{"n_layer": 10, "activation": "tanh_gelu", "positions": "learned", "attn_scale": 0.125, "extras": ["capped logits"], "optimizer": "soap_variant", "grad_clip": 1.0, "decay_shape": "linear", "final_lr_fraction": 0.0, "seq_len": 512, "steps": 3379, "dataset": "wikipedia_en"}
Each number is 128 + 32 x the weight over its row's rms, rounded and kept within 0 to 255. Layers, rows and columns count from 0. Numbers have three digits each. The size before them is the row's rms in percent of the matrix's.

# layer 5 MLP up, 768x192, rms 0.12, rows 145-289, columns 96-191
089:105134097122110133139159155122101058057145070195120106165054094097126165116109090156164155097167194121103122125133137169146099106121167116158128128080129132118194149094084113114120173097130134134098098111175128083105183126132144137066157183056129121100167133103169078170180133162155145139
096:137075145072199222124186137150154079074066149097140106166115127105169136149119210118128111113126140043194143103116130201136117086156126128178072115117132147120102147136156130106110107119137196114112079116088117144086122117136145061133146135136133148142120133151068112137081079178146148111
103:187143084112122130147077164150125104080057080154132141125095093169142139129136081108096099118160145149093177095115153177068127163136113109134102083150111168106147142180127163095071141129099086113163127082087140060123138199104130112115059149126105108152119109166070183167149105088124066166
102:146171140138120123121080052113138105101102079147109162113101125155092115188077125113142160083153108116133187118130150153126117118130137148144119175081241099107080133115130141163153126103135076143080170125068129106116145091138104141127120111093137166119116153139117144183092140132110191088
093:121060137113149099152120157106155173135104143117065098169146132089119160138120147159141121125124092115133142112148113122118200133106041081082124098095081136104111084135156095133137173142121136168099123153105219117146117094123112089155094166188153165094110146114168114131151116060094172124
096:160098154181099128121143186120146155105113089135104190149112184147072163146136101118146130107131152095061171104142116099078121176136119124161192164127127125131141123164131154105135125117100128147171047150097123166161129066126114146232136131162163139087137124133131084138135160113172128115
102:102134083134122126137122151130107143225090184159150092180151121136077124160150189131165148146150133078112110157115087164112074108163124131138119141093204087097113122106136114141102147107121116102091140140111171102171103148136148071151142164117172149150118162122091086183120074095123154160
097:121121150156127135158088080124109167095100172163069137185141065135078120107172178141071176131155113114099103096160100105119103139132099077190115126134133129080152176121123157124186119064169078103088100098079142133106151121125146129139167125090155120143167077136060064076108113094148147081
096:162137153207133083144103166120130182048119166160133107180085115096137095124118111181149116180112151075124082192162130177089171136140124164136107134111142140114128118154124085126119108166170143124153109050107174135087106140166142135137110112159117123093089137120166180129158111129124112140
092:139092139122139136065153113126126088116121166148093142143056155125128115174158113152099112105179208083144126108133094126137140106146126107200129152146150135142199146169154091147104150148132156139141119103125117101064092166159164131120113161133127092142101154135210100146119048105151133132
094:133144107107134132125105195170168148144141157145047136147103194053166070098133122133115092161106083161124118188111145122130149107144136123142106118131147118132091127107189101127082118149109107132108100141127144140108194132136122137098155108107123132177209097121112031132096170123137116088
100:136082104151197183140146107145126117171144180072144165091120180095143132162113104141100110126121125127105123094117092077126122123103152073196167137110077115117126137100156130148101128105125077131157147100147143122117134167136171122109168152149127136089097134147093154182168142132107106122
090:091153125117132131129134116161121187173157205108137095157153152162171146150121118097108113180146165119109139065137099119105083173123161055135133154102097120145124095134087105125182172146135135140164148098078145200210120159067164117145129164109101191144138119168113177200095130085128092101
105:123110108049156102166128167127162177088146165107137067119134068165167174135125137101093174133142171108141134169095118139101153162129156075167120131181089043146105167150121110125105143096134172136135134125130131098132100115134106118134079103110148154201101117141104125185113132178148142149
101:062163135136173142129085204139124132119099124055075163177134101150127099084126116118112117107100126115175131161165160128156136159105172120155050114129107134138131149128110138124152161112117178146120119157103050100155095155221098129138100119109137061128095190125099118139096139150103156136
093:192113145146115052148092133105141145163087138124120138196143111113145147124123117137129168101132091156173144180128143210110176116114144127112147196098107140100118113109117153110171141117085095155058155107141070100120139148122110159090149099104124107181156143161079163167070199101072095151
104:060095106124130137120104135124162094204179133104150182160176090068151109094109173149147162142127095079167124137112182135162142142107165098146119138138131117076094118122101111100123137131102151128151126116123122122188150146108165165127179119141157044074173138105074167076085069179102165105
100:166142136131166184135080112080152079142169151101149100066134164151156132104104126096142127086174141100162166191086149081115157115185165154133148055031077147147181123140116101152184171107129160176168101125153074117103109145085146093100131146105110122122163073153077112140106112142126125163
102:079124118124158117110146134160109112150168095148136118111202078122099160090137167124141066147202172110129188109106102145088129117138117098181165056148123148122140091208161138097156156122190117099124128097116159119169165104175116142205104111151093167148111152082113053117184136161181101166
100:126057142062131138088122108127143114141159099066111140120163126096138135116164154145149115130133161079159156157164126107142098150114150130141148178111176128144160158181143145102108132137128179119104122111115158122115067085132156138155077155166149074183150067085180089098202166105144114129
093:121102106120143140135126090150121118107090146171119145114128113159105110116129142099111101134155115139075138085142076100126138134093129143158126143103133158222186190083101143159133147185137072145149115135180101142159144192149113104101179081108160183118106195116093133152083132197129130143
100:150090095140127170126078104154102159133160134132146173093082157171118130149136125114141156171180087127090108126143103097120148105099051152175077110124139101158168071173161090124158189113123121143103125140100120140118086109123124107100224140125126141133100167087150184154048179095102126133
102:134135119116178139143133157166072093178131055147134089096103095075154155100159089149079166147067150117124123097091149167117121123154147091117157104113142165128079144124224126139092163112116126104169146139032138106109159155149141145110115063167143175141148098132055106145139129141111166105
098:133084157070119158111137118083153088139087067107106108154124084120187174064171083132149147105139102134181122092068100147162115079147081104108125153119208132122060117102144173146134165118164141148172124128135126164182121193157099112148194137061183111081123131072193127129118163163154125109
111:184085074117152119160135114146154186220137128172146167085062100131170132137091177077143161159112119112092113165109120103098163131124131113121136223118156124198078099117168124138085135142116138103131129156126209134159117159090134128101183188164150171168152123149114134129041123147118106162
099:158146148133126074101154153146130113148090199111173144093122109185145110149124113136149132095202084086169147183069166093154196144187078176148161083080134134124129121103145137136094222135149173140076081133150120097079082050135167113058096143174130166115121167150121140165156135152121115128
104:118171162089106099073137092141165151163096094092139124119114072028154174180105198122111122145197094117114118136125102080140114157148143129096170099122097104126139144108149118120151200151177101129071093158226162125091114142187162116137100061150107159122132115104129055113117094113131096127
089:145125132161144120111098113186155061166072091130164123113105149183128171169091147095077141113162128085078163130147117152092165143142148128108113105116142155152102146152115110160084140130118098119141113120122164165159075150156142148151093186143096145114206153088169154085091149074044121132
090:121148108080145095105150106102131079128132158168146103074140099135098122198159116136110053103133121119119133142137189164041171032140115118115131092077145148106166151113146118106178151133150094112112069127162187152084134110139089104125182142148102112109169136100120151121063119122115097112
107:106179109118114132093103133137091121164097131085139170143098141087139124112097183090085172103127152083120112158147113127100123109048151070118129121148118204136070124170110108122140134130166098073101073121141120210154162088207086087133113177161118114151146110150088101154115183120122121183
098:149140097091163137123162188132147107178137147128109028147190088077138119137160155096168131182131132121152120118177113133146099125141155107144111117102103090106091128102086168171082134153116171114082103097209166108156058082091096125152069110131148125203074114142123115159118136122115146135
097:094128123100182136116102175087109119115067144165209133082068109140131091134079137141089159125134132141102133150155086150109101124158163127124147141144198101139192121114133125123167156114141132099076144045195136115123224147192092142115130019162139139093130089095130118118163156171099170107
093:096139114152115112119144157146149125122139113142128127131155180100157143126111153114074154129132119111147170129099140097116078139136166086132142115108048140087107091062121165060064174122155145134171144154189213150123145142122095168102169125099125159117128174128117111124126193145110158103
083:105111143117088123113134208083112091126148088201077148143100099125134065107127161096114130139126155129188177123093127109107189089153125105150148130111116175161061148157161106082102160078154134111138088138129137140181107077189179164168109139124068167123122164110164128078113135070153126122
093:162154112129169161125062126116170149120151126144090147101118132102118096146134166169118111123195144100164075148039174155129183152117081109126157139112162056110127112118102133115176213110079128139167163085158133087161122114141104094158146194132126118143197115083210121121069166100123172133
105:168161131175177136094124124094118106179084112171112125125141117114142118180100119129166140129135123064195056110191133131084139099126133142076142109101125144151170178109146111120103103154138188106141078160155173150101193145092173098114123152083140138135246137109138101105146141124135132141
109:104110089091095129089181128103152182143105143138112124117157141156142162166127130108155160127141082129149167071149132128089147146132126105167114134104075172107164074145169111075171139104106174150086115139147160174105162164169166104176156132165081192139105039134154087140130161123143094180
088:143198122122077138098129106108127156150105159137167093133150123119139084132061120112110072160119087130124098098125112132128108096100169132159156154133144078163120088122111075107065136150166093106106086138118106130154126145105106168078102158171135119114128115138167141172135057098138115108
102:156098124128133086142110110144134135109177107094134128081142065110135115062104155108071083135111187125165132121127118055107123156109112134123129164110059033124078108165177137147148137107125168156120114115081192147114127104153159159164099185089123088157134100113123115158164191106146140119
098:119157127137141178156106128119107115155072221119168127150142121137138130135138068136146114103114091162115085164100108150115151137158118085111066163106151125159120155163070102092115078129104127118123124101129128144073163085093212129146150158157160143088149073137115143095152154074127112102
097:163104107141127116093153201123127169184143113108111099138148105085129155141111160126097117170077129106064118194088114124131095127147155119139151141170128097142089108039100111143123113149069127116079098158169207158133096141149139170185166146130176154122142112076117132142156173189124118148
095:108116170147130124158204100136095096101101164163185176173134160085142107106084112114206158164109142100133132125105156179130157100175177104111163202132072138162155127183173070138110124137093139109161120162106096150102077151093139173123118108143188092157043187167155126105172183145141163124
103:144096177147118126110135141124109182095084188110142113144103052186067145094111205182116126119128141168129107113203115149123121154090152156160068114097170098080167116066164135115110120100111120119126131101108217136172090136108119133150118109103144099119136113111065167117083136145135186111
102:115108118208136128149149171160117080118152107107145149095178127145176122123107109139069133111113154172099138080159081174069132108103160113133061151107125156166172104174085138146140155148119122146172108109159165202146092184120117090127223121094131141087077182143188137144098141128101101086
095:129175096119091115100141065122108106138120103144088160123044108165143118107158121120107127136148149126124143163183142112127146151131175073101133087119142157169140146130118122128106135057136135079116076076168106120144130116101112099072103138094139099112067076097159127152057117065114114132
093:126163111197143182091146111196150097177130171122094122179155152125103172121095087159121130090152136128125112147117122165146100197148118124150132154121105127103164160084125084127166128099084087083144128072132187143110133114133063086145056118166177061094127115167193126111090081134161128166
101:145079129168115135058100086074156131159113158172085117154081142118171168133125112137107136133069159127128121098105127177102130142099116167057151136147130118150171123108102104164142117184097118042115087086155081161099146181153070073083130171142130106161107141110059163129114142157143137167
100:131147105046156166072120178103137105048115184123157137139079113136138171129107002167075160124109160129069135097123127125179112117194096116065184103121149129126170140140070089140138149150126165122141109142109141180072116127160126170122064113141132087133137120173160096141130114120105124133
113:161137164114079080115098184097106086112143153151111127138188141026134189139053161133154140109138105086141172107179172100111154150166112089094103109093141145133107077124107118157145153132121152060088110181090164072095131080110118112185122145112118122100139144136131180103143047159150141158
100:140120116129113146111143097123162192174093204110108113109115124114149139125121137158121174092101131064146093148137090044046132181142095129123060171139150173084040093076159128095211129118141124104109111099119136063107133150125150140157154089163179141155119127167135115090133149089134153099
104:126131195123072205129099140182162137076116167108178093128113146126140117108146107170135115118086097111122118127088127124143111156158117105110113171122136167114065092146191098134104145143111136112115147169053156181167137092075133104170095176113143112117083150138114131150096171106104105147
095:157089104162172127140114103135136116139080119132146105184102146141189071133111193100101134119113146147120108100141178128144137103132198164161124108153146087095130121118100125084165111090135154146165160127119120138112143198180155107108106108135110109109066053149143110141151109128170106132
100:159137058168156123123063133110139129160118125155082131066123137127151105190094147111118138091099132062086148170131143100071155164158117110158151148132051079123150125099188127128133171091117112116122186156134170187102111198147128091073134115134150106163137172150120085153085110097110118114
097:173130129113123169138198107127125158149053145194173138201131111085162081134093124061118077151112138152111133128176071159126068078077105116131115139169110080162082130162105176143096159140132100081128131132134132080092127167149126148125110108132146150063127090155157158163132127154085153153
096:219147120067131127119093165126137154066118160108158120151134165074152119126155101108136171118126165071147159079058084112131161122139188111105097092138160124167140143116184062131081170113079169103078131163128190096125062146112098193182129101107141117114110120049180136094142117100135226144
103:151088108183170161120106206105103120063122127121140129118082093122103135113134155120061098092123156101137140174110091127160157174093147118147175148116137127117065089180175095113082104144155184108124149108142160087110051142080085112159098136094122134106072167109173167147168119158177134107
108:091153122100154115106126159094105156231100117109144110073112071132116150137113105053127144070130125073107057116182142153109149070083125132110124096172172119157088168159149098130073119157111173115104120159139170136104113084137117174154112084178110094152139125130122136127113138144155144146
086:104107108130163070169017091145123124188123085160171145142169138162167105129137061170120127101122138141114100117101128126193165077151130089062068130130046130180113136165137106116132148138165077125113093143079143169097100189084099150102160142155115149075168115115095160135149190122103110121
097:194133179096146171128157122143117042115114108123099200085138070112170099156081130073105153148145100144141164127100125136147113154095126123060139139129181143125062125080088152164147142115112153158120096207176146100143115131134080073097109111084131093102091150136081110068064167148087105110
102:173102127072084159116079109142148099100113133133091181173086138067078153139128154156125126149113170135129080067112119147126148149106131165099136160138202135082071154133114091083095118118105097125154147140140106154170099186125090116167093120120144198148088121129156087173082158062088087092
110:217093124131157114104110136169194112104076059154146083099124170089127143110139127119130206119116158114094094092176120112133113139173154140101186112160161157104131167108167154179188099133150093166162148130127115119140125141173117135114136142105117154135091123174103153117105178068112154081
094:095159078132117144060132112131148139116152135160122124093125101155058130156117138171110133171110148126125163116173136143126089110131183119115113068038095169143147136149146057166186172121133100112158110111141135110081136162104137122153140171181131134142065123096159117106106161133144109150
105:179085175145102087134118180122150163065143144131145110133156047052080128093152193132115126124165128125190123133156117182110121112120140143090154105047154114105202162167113099083102143141070151114134087142129166064068133108064137125176141130122130107133111141126163140087090147131151159127
107:100114141062195116069133072142113111139164130122163170042107110125196127083186118075164161153117122108123101135132058155159109112143110147167164057181125128174123151161151108135151172102158123125115063100156165101087095162161158105123135133135160112159157072151120160167131203132181149132
109:095103101168106075156132154086110096146089137160078100116060191107163146212086100172112145151151045083125116114123131132125138108146153122157145103132087138179128176103197108103110128160113093077085161089132141157172142135182114179111156112094125138093060127147110126200089128176097135148
097:140128176128146145147086091102105134080086154151146077090193069095138172097092132084105134126122137115100089126120119186085174115095127084174149109160148137118144166093163133121160094089108161168191104084117124137112195177088214191080107132155092116118117177111093199104161068107093096115
093:099110148085113147129139146176140117120123142167176141164121153122199122131161092147135125101102152067084135104138128116114154184115132137120119095118095221146131136123149127106125121130135147125185089145116149091061104176184103170099141149065116152108098073094182164071163126160082136129
105:104136110110172070134074126110166179145138121150107125049116141180085121152126102028188128107090129113091117173127110106122147114171188160119141120167150133184097138114148175110096161150149144126178128111068178134118177127143128131080121148134137156117137171082119112121086158108151126093
089:199133160121145140233112124149114161089104065113121111188104144115136163122135114130132117125150108123128117164109137154152108102119172102167228117108122147187172139143110025173115069143130167118153176177131105108105124096107191125081108138151158148077166156115161121122059092150141127157
104:163105185128115076136116132193165079131129142102107171144101173123186167091101080134135139156099115065181150103109216133084095127117144091155101135123095119152124081109139180177136139099113083104123108144116101169143130126099142122163168147112151102048125202123104165139146154088188157129
104:121147134124114119109107122087162144152135132120121157162109094085115160152099135185099107148115111145099156154143196178115083071111116094125123064091104141125134164148113130110155170074093167119181134178094129167079153138149088107089129162171165176147146126091177095133095097210121106131
095:079125110194055191112080118163127138140132112125079139134129098171176116130162081051140102179151132132094172148125132077095173080104105140144113109169128192109119114078133138123134137160114115126162086160126113086111112107155137114205149127079138129150183151097206130070163091147097147143
103:150164144136158107148128096165127134097085079082143133146133101116101170138080147191083135121123129148146100135159120104154154109151129142097100126160164122136175141212184110183176177098115158184096150110122109133146112143167151158086132090090110128075137122081215154062134122150121157170
115:116182130145112194158127064079121112156153106102093171147183167137148058143151094129136126105083123134110100068124072127075114146145135098101123116126144115132130155136112094113127053084134165107113131149110139091164127123126124118161156105143118092068071115067153069131146168183105131081
099:124109102179152173100105044128138164171172160092172099159128080117156117152107072119127164123138080116142210149150141096107164138165076091140141157203129116139128169158131197105158180143088163149149142133094145184155149129173154080033072095098139122124173112143101096176067068099169113093
102:147151124107151132171093135129177139137130098133134162169109140141129117095152092129150172082117132152095169162141127085125095139133048160211129110159088145064134156170150170201128109087113096123076134175140117101119128118172161122136084082063143074124176081143129082156145128123175184108
101:126103155133105145134133145084127132186186056133158115142157092099124130131132158089196163140101117184090167087109137131103135116153078152092128096119126151143112082075149108122180081179152182113103105190135134130065127121127170115126131166138109104107142085112119104157117118130128156114
091:145138072152109139125150153125089100091203107129138155118144100080156134049127054063135140093123058113103154156119166138176140105165120188161094201139096142135132153141154111137097169139122083138159162137080085126104152141072153208125180149085143157118154138169109179175106151138166130142
102:108117116146096159113166108151143034141094116122121093093151110184107144100155169154180152101115171118128155159096144146148112170111203120157152207104083147134105127123172079085169067162123153187154175124157141126089149138113146170131178115110095088103106103094117114133109113110155184157
093:117115113176163122128183099090086139137078126171118102099135153084135112120198071083113108188134138117174029089128107171096111131126104168126185169179084122133142142090084099166124150143176169122141106150055126148116135096152151065141164053101155178094125142112140144067147137098174147129
100:167170114157163160117066140130148122142092095097130122109178086095124142108064144121109117147092156153134076148099116135208135091078125160175126172103081121095109096116152099177191153067173107130122143099088096147159168166137093175052176085142121073113117169083130097179118133134106138137
096:070066127153092142135116125151207109176066150098086127094125161129136147161132114170151148161089172187068114099184155147134172134115131103132121096113148124143129122100107177095174132114148124175103116178179145154093190196104046066137133191131094153119110155149132151176167099110040126120
096:096074109159164152080146150115128149114138119117111110089152099123126150107135161119120168101104138140079105134109151101112130134149132160155110179158136109100133139137229082137179133121149162153151181182119068127145059183142080079129123090102123125098086122112120085156074163109084195127
104:128127095138104140123113122125157149094118107148144130136158144074132100105126141124122138112154170127091102125136157126141169141123136097165182165109149109166083058082123106135124167080119028166102161115151117141067124126042136216183087104121135165119126115210113145156193160131041124175
108:138119123117154115071115154119082111139146111122181169081164174105132099118124109164079134117085113120166129156119131078173099103080113103147162048097031160035120152144132158129122138121066150135091112121191155147131137117102178167108207136158101087075109112127160143120151113076131146091
109:120175106104093124166188094134206110151145076200105186163105122076137133108098149099096075115099129138115137141179062148113102131128203130097137133124103149096178113142095144080143089127121110078119116115122175178170068143142123131140096113153090116109134100138134121182112111136125106123
102:160109126061124125178144130118120104159109141155131129140095113120097145135151108174144118125139170116130134053125158144019119132202163147129123135119136159127098152110079075142157133160144188090158138166165113105150148123084151096068139083114080172116130091105125156142093149120087143094
105:128140098063121122152138121130153117098045090149101127127140132170146121185120105130118139197087131111149144120109110120108117175065123116133138124175141160133131140157195126117150183098089119079097124147118141167109105161159131146095137166090092055089131127111127146167136177112147136209
120:104140102140124132088149118166119129203143170103112137132185138138153152085159118132126139141139148118112136079163077165058130139105129151145081120109129078114067112121141096156137119088183063096119099131162164126114162105194099076178098154132085099127140068138087143187133111158087095147
124:113151151133088038105072098176116161144131180050116111165071131073136096146165102165142142088126135118155126096159148140141156146142143108186156103091136120164101172149166155145137223103096105161134183190175134134089060119152156104074119148094126133129092143180172170170123092098118138120
099:129132183198064146157111099131116132212108127126132185108110070138060124114124131086136175138128132065139180079146107144207091103109144157090091131127111145163136161150099105096153166086142119090158086141132129130131105117098150117209130141108098181123168124131133142093184123136137162135
087:126151088153043138133134076066103138057125138143123099123061151138147112147129124120141145142113095088101170129042160158127124137153151150111181155127136142131143131163157182125169133103109097101055097102155077106121103115116105146158137183096148151151129084077166099117143135085197136161
104:170195153124147136136120163163133107139097138139146104105144063101129141160131135132136136124170103125132156099169088142153096168090116167118114108176109149100130102150117108133137133126098195159144033152144158098110134110171142121158132178102126177180145082100172058147128105088152093134
107:103117060126159084111118138129143089158040159112110116139080061108182064123131136112093138055109150149148154146170115059080144124127116150157146080135083145137134164118153102124123090153088139098114123151076113045141141128111156157144130095136104114086125113111062140107082128215124140123
088:099130124148160093141088107156094159161104115149058144132111115119114113115089109142126052151125102114145173137123172145120097148176128165114111109120110188130139132147147153107192201098158167127100096103143135142091103103074133160179140171182129154150078157115124119177135153108072144124
089:189116162143127097122123110160152102182131131175141086091081082210119184176159137125097122119141125111177094100163075182202153144142082119129130144127105181159130117127151113134124085078118112083123081075133108131119103140105098136135195107133145151164118140088166149104133182145109148155
096:130097094171111119093123096154116087133080150143124137149156085149130102098134080129082155081115149076138108143116127119144171135150106151135098136161179132086168150100187102167175121148174191158142136093139119099148189184123096125178126113137122150122060124078086113139173069117143090182
098:129167101093128088153090117098154098130083130113143120090140148172087166161135097188139136138086145086072159122100143101107128146080150118201143165169113122177157122094084074046166178110140171135132179190113092158159169075148185185104200130139144088134141137134096058129088182114115125152
099:174131126222148062156075117152050161193111078126132163098116065130154130078118170081157142140119138138182069133151104109200128118154116142108155166101150116161110097174135113054087098101184105116110093159158192112065138122171166120105115168130105168070177109134177139119143121170132109154
110:120121107114112165132142123123146111136083098155126107142101164107107086136080126117114110162070133150072105147127066155146082123105167194182149199110114140121156193167199126141125086150130148125121080079157115129152047193121153116068157191054151143093130079127157121115132139161153066132
103:170101140159149052131122162143146103135181079120066162187131104125106154079099039116083168103119145155213113124097159092123156083123106097108091131120141146114142100090105122093163116147113086178097160152120152143135118084121099157067146101121103187107119160132147151190143137186119157149
109:158123120115084130082127100191125128110080128168185129129123193136152109211138144150192175080139155128040195132140107166138133144142105112067166119118188093133149138136109136140130116097142135145128094156190115172136060130134135138134117138070098146157036101203114137120103095093124195125
093:104099133116136155098117150106166102122115158114123072134108125137131209138146172114147124111115084113158178092095116066121175078149117099168102189142119147162161136165138113131135162123125165138084138208087107151161125128093114133159101127179136147126169096117116149080154136087108111173
095:092095091147117160166160127117128083093135139181095124140158143074120114091154102116172146114168120162057099161133134080096141110108103107146154165103124156138175191152117066160139094090120141054128101125118071098153118122127144106126170180076167097147122114161093106119155187156149170195
119:145168124174114099145141097156124130122138110103100145160132090136134121106079111112069152167161102098199166163117124165123164123075165154085138144099107090137121126167144181216082215114115113058157091147105104125108135208115187170137131129144112069133169137108095130137082118166125134157
087:175118133164214114144118156179160137160094108179149187120155152098069081099200108129149132048198145166093098107183190122072105138117129113157096181100116087115101082083125120103084169127181105117132095137148154112105150156106145146140112142118090135097110106166128106113109124091119123135
091:128110069132092169135142107065085123124079153103167118152140087121113085148175130155080127140095195124190109106172150184179089168093118123152109087135138079140108087121124101120088142160195102146135140140136171091117117136094116146150098154190115108089143101146128147170090128124141052108
100:036118173141149071090128149116171144160168168112156116110118197176133167087114095142129141153112115103139139148131154122114174131153157125134110158096212175140139116160205108130191139140163150175095146154132182137130124116198166164107140182165166095148135155111127150093127162115091116136
101:110085108147222155072105112124169124175070059151151102181166173128122115076145160131083089171121133123133123161174144157131108113174136143145156082153104158125166188110059173146125139125169146143158139160175089110111120168108136118061133085097069149161174115118107092154096144155098138061
109:124143157163146149101201154178135093153121096103160131147095172132102148145162091074086118155148166125164172128070132124104073157119182105155147127080137128078187119205088112114168153116146152080136122110112138178157142126106124193137154076105083125126140064122075107097143145159096116111
093:159122186081143147110131111154081139137093119148120132129153104133153162100126101180144129082156109110130146106181100076161131062089133112122155083107131123194090157159101147113115150148167039112096143180147176151154114126111189131180180157067144074069128084148135129106120155095115135076
096:111168140137098109051117108141165153113183131079150040142155134124123150079119115093095098184166084135100155178157144128119149161156168186185104115124150170162052113137124126185130086135169176144180117115130076096053080143152111138165168104134139097137117075115115125160146139134195088143
101:129128118133160128135101155222150201120090121148093179104108110102094066130136135107085127164103169125083163157172154074124130127121215134155097136163160122144125168119166125120199122138101104156077136131130091094186163113225156139092134096082137129090148148095170097145157102106103223109
094:137113147133146114144149103095186111131170118179168156132123126096146144146099121093138125128084128075155118068113156180133120127099071163105126150110097114184112113155132125158117111120149122126157132132131130081053129121155167148111164112160086114146117191051088169091101119130109162139
100:136067132143160062152113166112099099096154145169166076177122149091139058076174160118082179108121184138115114148067147084103128119141146089132155095128160129124111089141194118095123173110137105108125130114141164132159112187101145072077189137109080117090163158105150136205167122089103141114
101:159156122174128128108111136222149056167157076123081185102152066121157147098106144124177122094123091102124220108113064191123070165173126171086121084116124159090102088108168122121111127089098083126123147095127181112121137097172110115155136166169150120102127115124166186113146079147103101122
097:136161177106174120131128163147152113105133157129129142145077063172173132087145133150092065140146167111111114147091115129101120083117243177114154204146134144106124133192089115148141118134143122128098129132089116122148101126190054101148153140093169136149099082167106070078147200099135124132
110:043100087150149126148140142135097169115102178201142117159129093092138085072166123118147155136117124121127160129125125137112104150191164171216124165181124112115137166160144146168123119101123107097182142130105147175139118129077169108052153112090095183164116126093127082089132164158180161107
092:152217124189092108126117075183148122124115132120165141104151120118106136107139141109144136114095132078128131152128093140169174078041109092164130109102123146161110112092133126130128136150124068084151146165138162160143177087118220152120104140136119138157073091130138169067135132059037089125
093:139071079213105156104077103181139148176186160071078128109151107130146139133163127159127146109112136154050127050167081088114149086125129100086147094191161158129156119184114138104162164178149155140137118134122151135152138142086114057153174171081075116103097115076072110124131196110140118124
105:161130135127168148117108137134145127135063140070173147142080121192101184076090116088082158106150064131145133128115122108138195109148098126187199080121185164074148158146152071117141135089104137127119087124081164150077173154126112171136124155110148122146148134115085117154152143163107094104
092:128083104175062160185138098150105115112102113078125131150169118117116105130118104143132121093127123178169142110114089120175192160108058131120117102147172142076099140122125125161097140104092189218137087081099035108125185175134177163158169157077179125134139170096200130179134126125092179111
096:089114172131058154105086111087158136153090106138108142126137117121103127152111130166161135111084104101127097105181196114089137115157144140133143125166127138173168096154128094054146096141128161099108125184123169148109142115118133133109099161137142130090130176137174130150117116143109074112
105:149132081104131114120125166096134130104156062084115142179101127124145113124101159114141138139149143180141133129101102092102159125124168095132128114078124131062185170143124125072144169159131052144168127180115105142090127112072153112122183128058045111146138142139111095179185099126144167108
100:144124156169087152164132042133151181138092165109139194204088163110155177110071078150096219150115109109124151090064129121127130154132106062136115133130167149122123186164125108138118137127144087057160133092192153099107131142115097093175129131133120089121125159084108153119109150082120179103
092:137124126113096107109151126197104114110116123112115088170111099104197134141114123071129120106186087130145129078124189160190114152166119069143145185115062114104088143120147157109140056088112116160112126146147121142100093088119138155151114137187101128083113141175131120148096157200078123096
098:111188155094142109117122067122169105138114121152103116153100102118128123088150090152121095088154114146166182164149099123148153083128178097107150089096137085140130132122174072104153143119130118122161107107120163106118151115059106142124126161168167120139065124111150061073141155153138116127
112:105070119126088115122127147120190135149125118120135080180131086122219114073143143115105132074124112142170079074151120106187141093095161173093163117170133088116160141136168097104096145140145071190147112095076170122100140098136094183141112126139142158122115147100044161167130168152095112170
093:107152110115164075058102160083135118134156167127143150127135120137178136099082160109112135085110106183174060137153168201104182153122104156100134110123086148156126097133092135147115103134109108108086083171127147136201135171099125124194125126104168139127144203120108113153131149120127058059
116:140133099149186126155088097148100114140139089137060200121104134174140122177093141138150180055123098174111127128100107158119166122161114173151155144102142124135151118152166153085154034122152120154088114121107114122130091145072095134155128110099099102071111100130115164146130185162116203075
096:109163115146165151083121134190071133157065182153131158140123132143131123156145105111145122140167130152091090136131114123119170098165128096168183157146117166056092144179096144112114125146177119125130097176096098152115111099156096096162132101095052139157150088099079131151151142178150151140
101:135138131116172123116116178145106100117088140096150103112070142104138129137111164188112137107150147091111066195180085154132098133158149131110152138111106118047150174109135091108127171150184140085115102036137113084122151151131068098168115121165189117144132133100191089163103118134135172186
095:110115141143134115118123140112115086104105152088164114119119030112104067096112130136104126128089130113166072144130107061095064180133090182106166153080093161078090123130092102134090137206149169130161129120074109106152163127173111081151086115093093103121108133125138155120157128159122110108
096:115145089161138114086182173181106106108136122172126178153154144158180169089136184151112120125103180097070127114172102086138123151083153138142154193091087172081210160115155122168107118159118117177057123168090108179177095140176099140149090155154118073120225089103156124124103126155088101137
090:159139151143021179124132158122160108077182107095089117126089116164101120126130126093066161122163140087091169081159160131101172108116108107135116118153082111145159143109119098162137175196168155103106068168160089147091148135058171144082132161118153098170104097166177089094163196110103154078
091:102155138117142151112132114146090113196163112084101146139125149038185137181095134107067145094098112180175171130119154212154152121097141133207076124172117151167113106129118119113141194115161101175095182126155127112148149077171122106102089146147088138170141131124098124120090112154037149118
109:153125112132143163142123125153163142131136105131146115175118116084153108125084151116155129123153089163129069158126160151095088138181188151145094110118097140108114097077144075172091044172146167132135140214142051133164151100131117143138101146072020120115098132115125131048105166121119180153
099:148173167068140132153134094133110121157194087172158136145139097067121185083081074101166069128148135146141093144087118143154114174049152161102146136129074151157109110088121101161079162168100149139143131088127134123131144127130151152119137097154168135101111124139086127148123113150104196166
098:096087086130192171194090116127150103087083084120159107173107107087130107096142074177130169134115161101189116114156143102108142090074129098180156127155094093110140112120133186111124126176059140138203107198117127173114099099152090148115101146143116101165132086075169098085063142159123189133
100:146111152140092129141103114153088187107127202183118105110049127118161144105137154121145130213189111118117108167093136124155137088128187099122136133104179124185110100103105122156122108143112174123133170105142176133128102120126113129139112119142118128105139167168083144176130174130078102079
075:165140141126154143106110176124149089139100094146102106097101105158199201121151111133105126136164106089087127142164117090136120197153120045103096190151124162143122106157177099105170082064124126191178074133156145129123116096176089085159148149149172095077095160059113134126109125096095186097
112:184186103067079137119083098110121130109163156194152170137108128147090119101110146091095151095147139105193186159079142119093132116089166122150166111194145073148139115079096111135099117066163137117115158141118128161095093148123109124115125100185108126176172156113112089173132092112119167156
113:144083105081110149170136191131099157129149087131091206108160115081113131131172180151063096147116142137088155192104149104119141123107132119125172152178114142136144118154096095200105159141144171171122139149122134143101117152092148097123111098129130044111129108097118157112122138191112063126
094:132101121136129158177100153124085168118137143034140200119117076154138085140066115163044157139132120120143156170126148176092114165106101108086129149153154136083141118147115128128120108098135166133110066137089127187177207140146136133158153128170153153151120134188134132151134126052146167081
101:140090113099088152139102142100157106113121124134132128086142166101145144157205138161068144110161133082091134174121128119078126102118138164137177125124096159169149178148107073124103153124109169137139066134182086124096075156108122083130089133113095139144119095153097088104132134129078191120